config = dict(
    n_layer=11,
    d_model=128,
    n_head=4,
    n_kv_head=1,
    head_dim=32,
    d_mlp=320,
    vocab_size=32000,
    activation='swiglu',
    norm='rmsnorm',
    norm_place='pre',
    norm_eps=1e-06,
    positions='rope',
    rope_base=500000.0,
    rope_fraction=1.0,
    qk_norm=False,
    attn_scale=0.177,
    bias='qkv',
    tie_embeddings=True,
    parallel_block=False,
    init='uniform',
    init_std_qkv=0.0509,
    init_std_o=0.0,
    init_std_up=0.0509,
    init_std_down=0.0,
    optimizer='soap_variant',
    lr=0.00949,
    beta1=0.95,
    beta2=0.98,
    weight_decay=0.1,
    lr_head=0.0159,
    warmup_steps=200,
    schedule='wsd',
    decay_fraction=1.0,
    decay_shape='pow',
    final_lr_fraction=0.02,
    batch_tokens=[65536, 131072, 262144, 524288],
    seq_len=512,
    doc_mask=True,
    z_loss=0.0001,
    train_tokens=412600000,
    steps=1934,
    dataset='wikipedia_en',
)
Each number is 200 + 40 x the weight over its row's rms, rounded and kept within 0 to 999. Layers, rows and columns count from 0. The size before them is the row's rms in percent of the matrix's.

# q: layer 5 attention query, 128x128, rms 0.115, rows 8-17,39-49,71-81,103-113, columns 0-127
# k: layer 5 attention key, 32x128, rms 0.142, rows 7-17, columns 0-127
q39,051,181,202,241,244,201,200,236,202,174,193,167,179,215,161,243,272,214,201,189,233,207,209,260,207,202,197,143,201,233,139,239,227,177,116,213,178,178,177,280,165,286,186,240,176,192,232,233,187,108,223,145,167,273,194,265,249,143,202,230,255,279,198,210,174,200,212,181,165,140,248,222,231,223,147,203,224,244,207,211,216,207,209,176,182,188,211,236,232,173,172,203,199,249,154,181,209,216,274,124,126,194,197,118,285,92,175,206,127,241,172,196,266,192,198,185,222,96,244,216,194,251,148,196,165,177,157,174,211
q71,094,209,222,163,199,192,264,197,165,206,213,293,187,190,168,194,193,231,173,172,183,135,164,269,172,159,160,234,117,196,199,224,225,193,207,145,193,294,147,231,236,170,242,263,200,259,244,212,194,212,253,166,186,233,135,205,155,206,179,219,197,173,177,241,232,249,125,130,183,176,188,283,149,201,217,210,226,206,243,222,230,210,107,224,202,233,204,216,180,182,139,199,158,201,220,195,139,206,220,164,271,228,200,257,272,186,191,186,134,145,178,228,196,106,161,156,226,191,168,307,252,164,171,204,156,208,226,254,274
q103,102,287,216,125,240,229,185,183,183,154,234,157,252,237,265,197,186,238,117,90,223,111,152,168,219,274,243,197,199,242,187,197,202,136,190,200,145,190,266,195,193,149,244,254,176,256,228,185,243,223,220,120,249,145,253,184,148,237,177,196,197,190,200,209,145,228,253,124,225,200,228,174,181,255,202,202,197,185,119,228,199,255,169,247,178,202,159,183,173,229,139,237,209,201,191,180,175,237,240,146,200,242,165,168,190,170,159,206,177,153,210,130,160,194,162,249,194,224,152,209,198,244,248,146,155,205,178,144,153
k7,030,199,246,222,244,192,236,171,188,227,182,228,231,92,247,170,201,254,192,226,226,179,180,196,141,181,194,165,228,172,258,181,190,197,260,197,198,267,235,164,187,234,190,157,204,183,220,145,211,178,115,218,144,112,146,191,201,144,214,192,180,209,240,187,217,205,166,213,221,200,159,157,185,185,218,181,220,172,224,180,282,240,152,143,166,218,202,182,236,147,200,152,236,192,251,186,206,219,163,168,272,156,223,251,128,213,166,201,231,145,215,149,157,218,248,256,319,313,133,180,208,210,294,161,197,263,189,160,157
q8,123,247,192,117,198,150,206,146,246,175,198,158,161,133,205,154,134,209,182,231,120,162,206,283,232,246,225,141,102,193,171,156,199,218,154,176,235,211,168,236,218,228,176,272,197,202,132,175,148,201,196,242,140,213,269,224,246,187,221,213,194,183,237,199,98,199,243,168,173,240,210,237,161,194,212,222,240,182,256,227,146,193,134,260,128,185,212,230,210,191,212,182,297,228,225,167,236,235,134,131,160,223,222,242,239,209,195,286,221,245,266,246,168,220,190,193,187,203,164,202,201,217,160,220,213,237,141,169,197
q40,058,189,125,218,222,252,206,210,273,99,180,182,121,255,162,235,189,202,199,227,177,253,226,247,229,219,203,172,198,245,120,176,278,191,116,223,164,180,133,255,209,209,112,264,199,145,202,172,195,165,234,156,174,260,202,281,246,198,220,193,223,258,207,221,152,221,214,161,154,169,251,237,245,241,213,237,237,224,225,230,240,200,234,261,199,183,226,220,212,136,182,211,184,236,181,145,207,196,223,133,159,184,255,133,279,162,173,213,132,224,190,220,221,194,212,177,171,113,210,222,184,240,137,174,145,207,156,185,203
q72,134,236,209,186,239,204,269,177,220,210,183,229,201,121,155,177,162,227,191,197,143,221,226,258,243,133,157,92,118,158,238,228,237,208,180,176,157,191,203,238,222,212,190,261,180,183,222,211,126,216,317,142,183,272,146,186,169,168,196,166,243,211,207,250,181,218,162,158,201,171,188,190,166,254,150,164,144,139,235,168,257,231,145,201,203,144,195,201,257,155,128,160,210,169,131,253,171,277,157,161,168,183,192,196,196,161,240,160,213,171,141,158,207,210,223,191,249,204,154,230,177,224,104,195,194,210,217,192,251
q104,107,197,130,173,202,180,143,190,171,194,229,274,222,214,214,216,218,247,258,174,189,144,180,213,231,253,192,217,167,240,161,234,238,157,232,216,195,140,147,216,178,166,199,210,204,172,252,228,209,218,134,217,200,104,255,174,174,126,336,193,271,174,194,231,248,207,198,223,184,185,189,161,249,235,164,133,200,180,251,158,160,206,236,233,236,205,215,205,156,185,125,163,149,193,198,127,241,178,122,184,239,203,234,189,150,152,216,224,272,230,162,215,115,179,141,201,142,212,197,272,208,247,136,238,199,158,254,184,164
k8,045,160,266,209,269,222,204,191,213,232,172,202,258,133,186,170,219,258,113,195,280,177,204,201,155,230,230,142,198,145,219,236,139,213,241,190,151,245,245,212,209,200,201,140,216,186,248,228,183,169,162,183,167,116,141,176,196,139,177,191,200,279,244,167,169,212,187,199,207,235,122,219,160,160,216,176,160,174,222,190,284,212,132,131,201,128,200,206,222,152,198,124,203,171,208,218,164,238,186,199,262,200,203,260,203,247,209,198,211,132,231,137,158,264,252,246,259,272,141,219,215,208,289,208,194,245,199,179,174
q9,096,197,200,292,208,202,245,207,216,171,141,145,183,195,203,248,208,197,229,205,254,225,214,209,225,236,223,214,174,205,173,170,276,178,158,187,211,186,189,204,174,272,250,170,166,260,216,168,148,224,236,139,209,269,144,179,278,212,162,213,279,273,150,115,190,183,202,170,252,182,129,162,173,186,230,265,202,213,261,276,141,251,211,177,204,232,208,246,237,131,167,218,318,166,201,195,174,253,245,219,121,226,165,225,216,237,210,231,245,164,180,250,274,225,197,174,213,195,192,186,250,263,191,259,222,226,208,158,164
q41,050,160,159,194,217,264,185,222,245,165,146,227,138,236,147,228,133,173,197,274,193,250,231,243,249,181,223,249,224,189,180,165,254,186,154,162,136,181,187,228,215,207,180,194,163,146,183,118,140,198,268,152,198,315,141,239,236,179,130,147,257,223,166,183,183,198,148,184,206,183,155,243,232,204,207,253,260,151,201,223,233,179,203,191,214,102,207,264,215,127,220,235,210,188,127,257,209,191,237,149,155,207,177,168,264,235,193,172,90,168,166,203,226,220,196,193,180,152,234,170,194,204,195,172,160,246,208,209,232
q73,160,189,212,279,215,195,252,232,196,206,214,197,210,107,237,238,174,205,233,197,242,269,235,211,246,169,257,172,193,193,281,227,165,190,162,150,242,191,152,225,206,256,170,186,219,182,127,169,231,206,200,155,186,260,183,214,227,151,149,199,255,294,230,132,171,211,232,262,189,157,228,119,206,249,184,157,201,170,182,170,261,168,252,147,169,179,172,197,278,155,184,246,270,225,186,246,226,250,221,234,118,195,156,145,203,216,223,139,191,249,190,118,255,292,245,201,232,179,213,163,179,250,200,220,230,231,182,160,208
q105,151,159,201,141,196,237,199,183,209,240,204,263,217,195,158,173,163,164,206,201,220,258,206,258,185,170,151,206,197,181,242,317,178,165,211,163,195,221,169,212,220,175,172,185,209,185,197,122,145,173,191,197,111,225,214,259,187,160,212,178,253,213,123,217,325,144,235,221,137,207,167,217,232,174,191,186,274,202,213,196,181,135,153,193,167,183,209,258,181,199,196,228,237,262,246,240,252,176,234,89,213,150,185,249,284,203,223,163,100,272,204,153,164,170,221,181,226,182,250,210,192,225,141,227,217,219,152,230,219
k9,036,72,147,179,258,230,208,242,226,236,194,199,166,221,182,175,212,173,217,174,262,224,183,191,203,165,227,166,170,227,128,238,251,239,142,184,150,245,152,239,200,250,172,185,193,151,269,240,180,203,220,136,254,239,115,207,175,235,120,231,145,238,199,177,245,254,225,238,66,169,161,201,269,256,191,207,179,153,178,199,196,239,289,188,268,163,239,247,205,211,217,192,199,202,169,218,182,205,231,121,164,225,226,152,219,215,218,177,195,214,172,171,217,269,224,164,189,182,233,235,216,168,154,153,136,199,221,240,192
q10,081,170,252,260,177,209,281,215,148,167,201,184,222,196,180,223,212,219,154,194,249,253,212,186,193,211,180,188,165,104,235,263,287,219,230,210,202,245,185,179,201,307,239,183,119,234,183,243,190,179,223,206,133,241,131,181,264,230,222,223,288,305,190,124,198,215,236,183,199,194,227,207,187,236,208,222,213,174,208,217,196,168,236,137,170,207,151,247,270,263,220,223,244,165,204,263,176,194,225,204,155,199,181,168,224,311,247,167,205,208,186,160,261,269,210,184,294,190,204,184,227,235,183,198,245,156,177,208,213
q42,065,131,235,213,198,263,255,229,214,201,161,202,187,196,158,247,161,147,183,205,247,242,246,240,204,176,285,204,155,161,196,285,237,180,209,182,199,195,230,188,270,182,225,223,173,165,197,182,225,153,268,155,184,272,146,234,304,139,133,231,280,260,165,202,190,228,233,196,241,160,196,207,246,159,181,204,209,188,128,236,167,216,166,213,198,169,179,221,246,222,151,254,296,166,159,234,207,178,308,208,179,184,173,128,236,203,227,149,102,242,215,128,229,208,163,193,260,175,215,169,195,198,220,166,188,213,200,188,202
q74,090,182,216,181,183,177,230,204,108,202,224,195,214,223,152,211,171,210,150,216,232,229,156,206,235,164,276,257,207,189,232,201,185,219,228,138,148,225,191,192,194,266,276,204,187,170,127,250,203,127,137,293,266,234,231,155,220,237,157,237,219,257,207,141,167,237,280,156,205,237,205,229,199,183,228,208,237,219,197,170,176,138,131,144,206,240,203,191,269,217,222,192,210,215,228,200,168,282,218,271,162,212,104,207,228,279,171,236,269,238,178,142,276,231,163,216,218,277,194,229,204,212,211,225,237,163,188,251,195
q106,093,184,188,207,224,212,247,206,188,225,163,233,215,154,132,196,184,196,159,283,185,278,262,255,202,147,251,154,104,134,288,238,216,247,187,141,218,256,188,196,205,168,193,126,231,151,212,213,197,182,263,200,173,255,179,157,230,211,157,226,233,269,182,230,155,197,146,178,231,241,171,193,161,162,193,284,160,189,195,136,256,250,182,161,130,183,198,214,219,203,203,176,275,157,198,272,174,217,191,185,151,218,157,270,167,270,254,189,259,227,168,128,196,212,231,219,237,188,214,156,194,190,169,228,242,244,153,198,260
k10,055,242,201,232,201,207,240,217,204,247,251,191,175,124,275,251,169,199,268,187,150,199,190,144,240,157,242,189,119,188,209,190,240,209,203,193,302,176,105,196,157,151,179,184,187,237,145,247,242,224,246,201,255,232,265,181,246,250,142,197,244,245,212,180,188,186,227,157,213,172,220,151,160,253,211,234,188,178,286,185,128,146,220,213,195,236,204,179,241,191,157,233,194,162,181,213,145,162,264,206,142,243,218,194,204,148,230,160,189,259,118,179,230,207,171,187,213,153,207,266,171,187,204,284,234,142,147,255,244
q11,077,160,234,193,207,171,195,147,146,212,247,260,242,252,252,160,254,179,239,232,208,210,184,172,188,188,240,300,284,140,219,203,197,220,314,216,198,226,195,176,223,172,217,171,225,166,219,213,271,210,204,237,220,176,210,141,164,249,243,166,169,154,163,233,264,192,168,200,200,207,254,151,193,205,171,227,185,143,173,162,245,186,189,150,209,192,206,155,140,287,200,164,145,190,271,257,228,156,167,287,238,192,245,194,166,166,195,180,190,207,186,174,99,209,225,281,210,241,261,194,215,118,264,255,218,192,166,212,170
q43,070,116,204,197,181,185,165,151,169,242,206,254,247,181,259,166,284,149,222,231,186,232,139,173,184,176,199,261,210,149,211,216,178,164,291,193,213,238,232,147,278,194,185,216,231,185,243,179,289,196,172,162,233,173,189,145,166,212,208,241,210,170,180,269,299,183,217,261,271,103,229,138,172,193,224,207,156,165,189,181,202,242,250,159,249,191,213,173,142,288,197,190,224,159,181,255,231,180,184,263,115,228,184,220,162,142,227,196,205,193,221,169,205,175,234,141,168,281,229,207,216,151,230,216,206,227,230,199,167
q75,109,208,185,199,170,226,145,198,189,199,202,217,130,287,256,184,231,170,237,259,178,139,179,163,139,189,176,286,255,212,183,176,224,190,269,269,219,192,235,165,192,197,163,202,196,189,244,202,246,169,221,266,247,155,282,180,92,258,235,192,145,106,152,149,188,165,136,218,234,205,202,204,208,192,211,251,205,186,153,206,178,195,222,197,234,185,218,189,78,260,219,228,152,205,184,137,202,129,180,195,248,136,251,200,193,159,190,227,196,177,258,278,196,156,171,200,213,246,249,188,231,167,200,152,154,177,194,231,157
q107,069,194,190,191,213,102,163,193,196,257,218,201,229,183,196,155,280,220,123,254,164,192,186,180,172,133,197,301,182,187,263,179,241,286,247,234,243,196,233,154,224,161,227,191,188,220,200,266,234,215,185,220,173,168,201,123,210,281,245,211,155,135,243,176,135,212,209,215,253,189,266,198,148,164,188,253,187,192,229,199,205,236,238,168,198,210,196,156,175,280,291,149,161,143,126,206,205,179,181,199,255,222,263,227,146,213,183,241,250,199,190,210,217,165,205,146,191,265,201,197,189,127,195,244,253,158,169,258,210
k11,061,198,216,226,175,220,186,162,196,231,244,198,149,214,198,186,186,160,255,206,163,240,143,184,208,136,157,255,205,254,215,239,321,217,228,263,250,138,210,162,199,234,174,214,194,190,156,226,260,165,175,210,213,229,257,239,170,342,238,307,204,129,228,181,214,187,249,224,155,157,270,164,234,220,218,178,177,210,260,203,128,232,231,169,217,244,222,224,211,253,182,238,198,219,168,244,251,218,162,155,166,152,183,210,191,162,212,164,196,226,163,187,282,141,129,179,181,225,218,182,219,204,139,186,151,261,153,236,185
q12,084,226,161,124,177,247,148,212,183,221,163,164,197,185,206,213,147,241,193,180,203,126,189,138,271,183,181,188,244,245,168,134,104,147,183,192,188,146,263,168,110,166,206,173,243,183,254,182,157,189,185,185,252,143,225,261,89,139,170,203,198,192,204,233,175,138,172,198,180,155,155,212,250,196,186,215,236,266,142,175,212,174,182,208,242,126,252,160,137,170,223,228,212,168,119,199,213,183,219,139,231,220,198,252,188,145,208,242,214,171,213,236,195,129,226,187,99,223,236,180,164,165,222,217,167,217,246,186,230
q44,089,288,241,190,201,171,203,199,174,208,224,164,249,211,182,156,179,271,211,136,186,127,223,191,213,202,169,148,213,222,219,169,199,241,145,176,205,176,160,266,120,247,225,176,195,261,194,264,124,225,187,267,156,170,263,195,171,261,220,152,133,183,235,149,133,186,173,164,115,286,226,235,154,220,199,213,208,241,250,164,213,128,146,222,148,218,209,176,206,167,253,179,180,229,217,202,174,215,193,114,269,210,212,281,205,267,184,240,261,157,190,237,164,199,218,256,192,165,169,190,190,227,141,252,243,160,190,193,234
q76,108,212,215,207,187,222,162,205,175,223,211,200,214,187,247,203,230,256,158,163,215,128,198,177,202,205,136,312,220,197,164,232,253,187,208,246,242,185,215,185,168,152,192,144,213,250,285,197,190,210,133,221,162,182,279,185,102,239,217,202,128,169,211,195,204,114,162,269,142,179,200,190,236,138,202,188,230,258,215,221,198,190,196,278,165,261,232,146,130,186,206,164,162,221,268,203,195,120,202,150,240,207,250,243,195,182,197,199,210,195,275,243,166,160,207,181,128,213,197,161,208,199,306,295,214,225,197,165,218
q108,083,237,238,226,182,223,182,192,159,144,213,172,185,193,242,219,141,263,223,110,238,101,128,166,251,245,179,189,278,241,185,179,211,151,189,227,177,167,256,201,136,236,202,246,173,233,174,211,184,219,164,231,161,164,228,274,128,160,188,199,133,206,206,137,167,175,256,250,190,244,231,227,189,213,207,146,222,206,277,223,206,125,178,269,208,156,208,190,199,134,208,184,115,219,183,174,181,178,198,196,221,182,205,133,195,168,163,165,210,140,219,227,276,181,213,221,239,202,144,216,226,247,296,208,144,163,242,193,117
k12,097,140,181,200,174,231,197,162,213,229,219,205,174,257,171,180,183,163,236,233,191,196,195,216,206,160,191,229,255,266,210,246,275,214,218,245,182,153,248,208,223,258,189,237,182,164,233,203,187,172,166,216,181,209,214,222,141,316,217,296,168,115,210,234,219,175,235,247,185,176,265,204,246,168,197,163,187,174,166,233,169,274,224,180,212,220,232,236,181,250,247,209,169,238,187,235,242,252,135,140,213,165,183,179,186,192,225,134,172,149,209,174,257,167,173,135,180,234,179,122,214,200,116,131,86,297,190,184,154
q13,076,255,274,218,154,230,232,270,173,239,199,120,207,177,198,186,176,229,207,170,182,141,212,232,160,204,158,130,140,226,195,166,170,203,178,183,207,202,231,156,186,226,217,183,202,258,180,222,101,197,214,174,169,179,198,256,261,188,197,262,264,205,219,224,150,193,184,183,192,264,134,288,157,207,197,200,245,280,178,187,118,161,157,214,190,258,147,195,167,193,180,221,299,235,180,208,160,189,236,112,239,205,93,211,232,274,227,249,251,166,223,251,202,187,173,164,190,146,160,175,238,216,155,162,175,170,233,198,246
q45,095,270,234,168,218,178,233,247,221,210,189,154,196,160,136,226,140,230,152,131,254,166,265,203,210,232,214,121,155,223,208,209,176,232,144,197,205,156,197,206,148,200,272,176,163,221,130,222,137,204,218,245,198,198,203,250,235,153,177,169,214,216,214,151,137,220,207,136,158,325,149,289,197,173,178,192,220,216,162,207,161,150,140,217,162,217,178,214,258,170,193,213,207,197,223,176,168,246,219,163,337,199,192,207,199,279,173,228,223,235,183,195,214,250,135,242,282,154,158,178,203,224,184,185,219,169,222,247,226
q77,100,218,202,147,176,178,187,216,129,222,191,128,221,201,191,226,175,216,153,86,227,209,215,187,215,237,214,187,198,227,140,180,219,192,157,204,205,194,209,167,162,170,229,165,217,211,160,241,164,181,80,220,191,161,249,199,240,196,210,199,144,205,242,182,220,217,291,209,129,283,201,247,227,176,215,161,249,255,211,204,173,133,135,191,160,275,227,126,225,152,228,165,157,270,269,198,194,244,262,227,220,244,175,223,239,234,129,229,257,288,209,218,161,185,176,212,182,223,177,178,184,233,223,300,276,224,214,189,229
q109,084,233,256,175,203,250,230,239,194,217,185,178,200,160,190,195,131,273,200,142,227,208,241,197,215,262,231,64,167,155,188,216,181,155,196,164,162,209,180,198,187,219,190,172,199,183,189,154,191,230,263,200,197,179,189,219,154,156,108,187,204,303,196,223,172,184,164,191,194,279,146,231,156,224,201,182,115,196,149,148,216,222,143,187,149,127,211,203,218,146,138,222,225,195,220,242,135,219,175,184,182,212,145,212,168,269,232,215,264,189,211,133,158,224,205,315,272,168,135,195,217,265,196,237,174,196,223,162,208
k13,101,202,170,174,203,201,222,230,171,149,183,193,261,227,149,215,239,248,138,193,187,143,280,259,207,290,232,215,222,180,188,154,110,174,148,154,131,260,234,230,196,195,204,192,202,210,236,191,153,243,221,237,173,196,192,190,247,64,144,129,173,243,163,237,151,231,216,171,254,218,171,233,207,122,188,182,237,208,146,195,277,224,145,214,159,181,157,150,196,146,214,156,178,244,236,152,166,208,236,225,225,222,201,170,210,245,188,247,231,178,270,232,134,204,235,194,220,207,189,186,176,217,222,221,254,165,267,109,217
q14,095,201,102,180,182,174,209,200,194,282,208,183,217,192,110,247,151,217,180,216,171,240,188,219,205,181,233,121,168,226,260,246,212,197,179,164,125,191,125,209,142,220,200,168,159,241,246,244,103,178,189,190,149,225,220,192,176,191,178,238,281,225,246,223,221,158,224,154,197,200,171,177,202,194,220,195,159,171,231,227,146,254,162,238,171,133,196,205,296,177,274,270,233,169,212,187,211,159,231,224,222,214,243,210,166,193,245,148,245,223,149,152,260,234,206,209,293,218,183,253,233,236,279,234,228,191,256,131,230
q46,114,221,194,196,192,201,251,232,130,249,224,145,185,255,195,219,105,270,291,208,213,213,225,242,179,165,219,217,170,200,216,213,243,179,215,200,166,208,189,158,153,142,248,187,228,218,222,271,136,221,244,233,151,179,243,187,213,238,170,287,146,232,209,158,211,201,189,139,150,231,134,216,255,237,175,173,233,209,208,232,176,224,151,228,118,173,130,243,221,181,264,236,228,172,287,188,166,142,136,195,157,181,184,230,229,240,219,132,145,194,163,234,138,212,246,228,189,155,226,228,191,237,310,193,211,172,140,164,201
q78,113,166,190,253,212,270,276,229,204,183,191,174,173,174,186,268,126,194,208,200,191,239,200,205,193,218,208,174,141,186,191,242,139,254,257,218,90,211,190,204,276,163,198,190,262,186,190,276,205,211,230,210,206,173,204,129,237,234,182,292,212,250,178,167,225,251,191,140,152,199,97,238,214,180,195,224,218,239,223,230,84,203,181,231,148,169,174,225,225,264,221,166,167,150,236,167,222,206,140,229,94,229,147,212,176,290,183,184,150,179,165,182,194,230,219,220,214,234,218,206,211,205,271,236,178,169,157,173,180
q110,085,251,186,287,183,223,231,200,178,203,196,173,213,180,228,215,161,235,197,227,157,169,231,230,193,183,248,173,167,208,193,159,246,194,250,168,109,219,164,142,182,184,160,194,251,248,311,292,247,218,181,174,235,150,173,174,234,282,253,244,227,272,140,176,160,231,144,210,159,206,192,272,207,212,138,180,203,204,247,197,279,185,192,190,170,214,227,257,223,182,308,102,227,203,205,220,199,188,215,224,179,158,212,167,224,196,181,176,172,241,225,190,191,241,221,152,172,199,213,181,264,126,234,194,246,154,102,145,190
k14,108,215,212,185,202,176,193,224,257,232,220,215,225,172,214,251,222,131,196,178,239,222,219,218,178,178,195,117,223,172,213,203,174,180,230,172,219,148,151,181,209,133,261,205,216,181,231,129,202,186,211,216,119,163,194,133,158,204,258,237,243,228,172,177,220,177,115,183,198,197,179,230,141,267,251,264,199,242,174,223,210,183,243,212,191,214,211,214,196,161,219,225,223,168,274,155,206,153,96,248,196,168,173,188,247,103,163,150,103,173,209,138,168,226,257,240,241,151,185,155,286,210,232,203,219,142,101,266,232
q15,090,162,219,174,205,243,247,213,215,130,167,210,195,221,187,231,229,224,155,185,276,215,230,179,312,216,239,204,208,183,218,292,238,191,184,230,182,230,246,288,218,251,198,279,207,146,216,155,326,159,231,180,160,238,129,250,147,148,178,206,221,268,150,150,152,261,220,156,172,157,280,191,228,196,222,188,206,203,210,232,249,191,215,179,124,197,210,235,232,235,191,218,207,163,206,249,206,204,245,227,167,255,261,251,222,203,199,160,130,240,228,153,196,174,192,205,165,185,227,223,135,216,173,146,197,252,135,179,169
q47,121,167,264,241,202,241,209,187,215,175,190,213,269,263,191,125,217,173,216,197,188,185,266,190,198,198,213,182,207,218,201,256,243,194,151,187,208,228,149,310,234,256,126,269,210,219,263,214,240,153,223,177,139,251,170,214,264,236,205,182,141,209,170,237,185,234,188,228,175,169,300,167,164,178,223,199,192,238,234,206,208,181,159,212,176,242,222,158,185,176,174,210,244,219,181,256,225,139,304,139,116,182,198,250,231,176,223,175,159,142,247,213,150,164,235,210,147,190,192,215,150,218,84,195,173,170,180,112,205
q79,113,208,253,237,276,234,275,202,207,182,177,264,230,220,217,154,255,284,202,247,198,216,205,250,218,138,168,230,196,207,175,276,212,214,192,169,228,258,162,265,264,215,137,212,216,180,212,137,209,198,283,220,162,296,217,143,165,217,238,241,185,212,209,208,160,156,109,204,219,173,240,145,227,191,190,178,164,220,190,212,206,186,139,297,167,268,223,165,214,207,164,226,252,212,289,205,145,171,246,190,184,205,184,276,239,179,266,180,121,168,219,211,171,198,215,170,118,213,198,228,153,217,200,181,209,225,141,244,222
q111,086,140,221,211,210,235,249,173,152,236,151,200,235,163,130,195,227,221,173,193,202,189,239,250,255,223,239,179,181,243,258,312,234,251,180,172,223,209,215,223,173,210,175,220,211,198,210,306,180,152,183,186,108,239,179,179,200,185,238,230,187,248,153,248,207,213,248,207,235,223,235,209,173,163,242,237,230,226,265,215,109,115,142,215,170,218,177,194,187,222,132,172,203,159,244,311,163,171,291,168,171,178,226,233,220,201,204,157,189,237,179,166,208,148,238,140,208,226,173,286,191,148,115,201,198,159,160,214,200
k15,113,150,143,203,191,241,257,227,147,261,310,195,244,166,188,290,184,234,240,226,158,138,308,187,262,203,250,187,220,205,241,169,178,201,177,172,178,184,196,231,167,172,232,222,160,219,262,198,205,249,206,264,131,194,215,179,223,180,161,221,195,156,216,238,163,160,240,171,249,172,273,219,178,141,217,206,222,168,146,230,214,248,223,187,119,233,184,175,177,194,252,177,129,241,247,185,107,212,148,191,177,204,202,134,164,153,218,162,195,161,198,205,181,216,216,133,254,173,191,109,162,224,160,253,147,177,201,153,213
q16,095,221,259,204,195,248,154,177,249,193,213,209,254,215,134,215,196,165,193,176,264,263,236,237,166,200,146,288,184,145,168,208,131,242,190,202,229,222,214,181,216,199,235,239,187,180,170,246,186,197,189,153,106,199,241,193,207,179,170,172,128,237,129,149,217,131,181,177,211,233,182,210,239,150,176,243,164,240,205,174,162,206,241,196,199,222,218,242,170,229,226,213,176,169,339,250,143,191,190,255,228,152,162,172,232,135,225,226,177,247,211,168,242,154,217,151,176,134,162,252,314,175,268,161,168,252,221,167,182
q48,141,210,205,280,259,278,228,216,215,155,192,183,209,185,267,161,284,198,273,197,238,249,179,239,182,147,185,238,153,175,190,163,195,238,183,239,120,187,237,139,197,258,151,232,177,176,191,219,185,235,211,179,151,220,286,210,216,189,191,250,243,178,227,214,213,172,288,213,217,132,237,193,189,193,219,241,196,246,220,153,211,211,205,193,193,199,203,191,150,221,251,145,188,216,354,216,175,217,190,265,243,185,73,106,285,226,180,193,180,221,195,153,209,184,215,183,195,187,195,249,210,212,202,214,173,267,183,182,223
q80,088,214,189,305,219,235,253,188,199,148,160,198,192,176,175,135,164,253,298,245,221,238,216,217,199,187,194,193,217,213,144,152,132,236,173,216,166,231,281,172,176,274,199,241,162,188,183,232,162,219,190,209,177,246,230,223,134,253,207,194,204,164,228,259,216,201,249,168,227,135,185,200,168,171,214,261,165,230,208,186,238,187,162,221,191,207,231,216,204,179,241,214,203,202,322,258,221,248,100,240,196,177,82,154,174,225,207,234,163,203,193,140,118,217,219,194,242,175,238,167,189,199,216,197,119,169,173,166,274
q112,083,232,268,267,213,243,203,201,210,209,203,171,210,226,196,201,174,198,212,155,292,168,284,188,178,178,149,172,198,188,149,149,103,258,191,208,194,161,300,151,178,231,204,227,189,216,166,221,231,266,271,157,102,261,198,191,268,181,256,228,224,141,197,231,199,158,195,205,149,205,279,260,233,193,144,199,280,229,182,143,220,216,260,197,182,212,218,210,235,194,241,240,180,213,195,260,250,269,190,204,213,175,109,154,282,218,181,188,242,206,197,199,247,203,192,216,263,165,222,161,189,173,187,223,176,211,140,141,232
k16,126,250,160,293,184,163,213,225,213,217,243,201,238,190,195,195,203,115,205,121,228,210,232,189,155,212,232,208,227,248,194,175,289,201,185,181,192,178,290,182,142,252,248,220,232,215,201,220,131,212,212,237,216,198,306,148,224,186,168,211,128,224,166,198,248,219,165,165,234,205,194,177,230,223,231,173,239,230,100,136,159,252,209,223,268,182,182,180,238,135,228,188,226,256,200,256,241,144,119,184,195,250,188,170,225,229,262,182,151,226,239,128,207,175,217,161,207,200,138,255,183,170,163,245,154,198,114,213,227
q17,090,249,157,158,190,163,198,230,147,223,228,187,170,230,267,160,174,250,189,223,207,195,135,195,288,129,250,218,235,116,138,219,193,161,227,161,122,218,189,99,229,168,115,185,196,169,224,177,272,188,157,224,284,217,130,216,117,188,207,198,187,194,178,151,233,214,245,244,239,161,199,215,222,194,215,221,224,215,171,230,195,150,186,264,207,91,177,182,161,161,210,230,282,229,193,211,187,117,184,231,223,225,168,175,183,187,211,180,202,171,170,165,208,181,161,185,211,250,176,146,193,233,215,205,189,314,228,171,156
q49,129,252,137,227,222,133,236,219,182,180,236,234,210,239,230,149,196,171,258,223,165,231,261,86,209,219,209,206,155,198,200,217,164,196,207,219,140,217,216,166,124,132,133,172,215,185,193,241,283,206,170,187,258,152,169,197,249,174,242,250,140,216,158,276,218,200,225,251,157,217,181,255,219,192,200,192,199,215,267,268,202,269,199,205,193,204,161,158,323,182,155,207,259,219,181,217,208,203,154,248,216,209,164,254,183,219,206,243,167,157,162,227,241,264,110,236,249,160,210,122,196,166,191,160,237,230,186,175,227
q81,097,218,181,254,220,189,174,231,179,155,194,256,229,239,216,146,161,181,265,172,208,212,190,106,181,269,138,118,151,178,166,204,203,211,225,217,196,232,212,158,124,257,233,221,220,224,208,207,315,232,194,160,250,182,145,242,179,157,197,264,156,205,173,287,200,273,226,237,131,257,155,191,263,216,145,236,147,218,297,220,209,262,205,163,173,208,178,217,206,168,199,208,287,222,200,220,208,234,175,288,191,212,157,172,188,226,177,233,166,160,188,217,210,252,202,228,240,184,244,197,142,166,122,152,198,209,169,177,174
q113,085,119,196,184,174,105,262,141,149,112,239,241,253,277,195,210,165,191,233,193,157,185,177,195,164,230,172,271,97,143,208,190,291,202,240,166,165,198,144,197,138,136,148,233,153,180,183,176,224,256,247,223,237,192,189,140,99,238,206,218,242,188,171,195,245,210,207,196,182,149,208,220,236,262,208,170,182,176,227,203,228,263,195,148,231,198,159,264,208,176,194,220,233,215,197,236,256,233,170,292,188,217,185,190,202,241,192,205,238,163,259,192,231,211,152,233,246,265,204,236,156,164,211,171,267,189,194,203,215
k17,126,217,166,130,259,186,257,173,188,216,246,199,193,194,183,200,228,222,185,246,274,250,138,158,99,267,184,184,223,151,128,191,170,239,187,246,86,282,215,212,158,112,214,214,181,191,191,194,207,251,203,243,159,219,276,177,227,260,200,170,180,160,221,252,218,174,217,191,132,175,202,204,178,212,202,170,259,199,274,204,163,124,162,222,145,185,228,218,182,196,153,222,242,124,176,237,191,177,225,241,202,232,231,139,239,201,256,181,196,195,262,198,238,239,227,101,242,223,199,205,218,238,197,139,167,142,219,156,210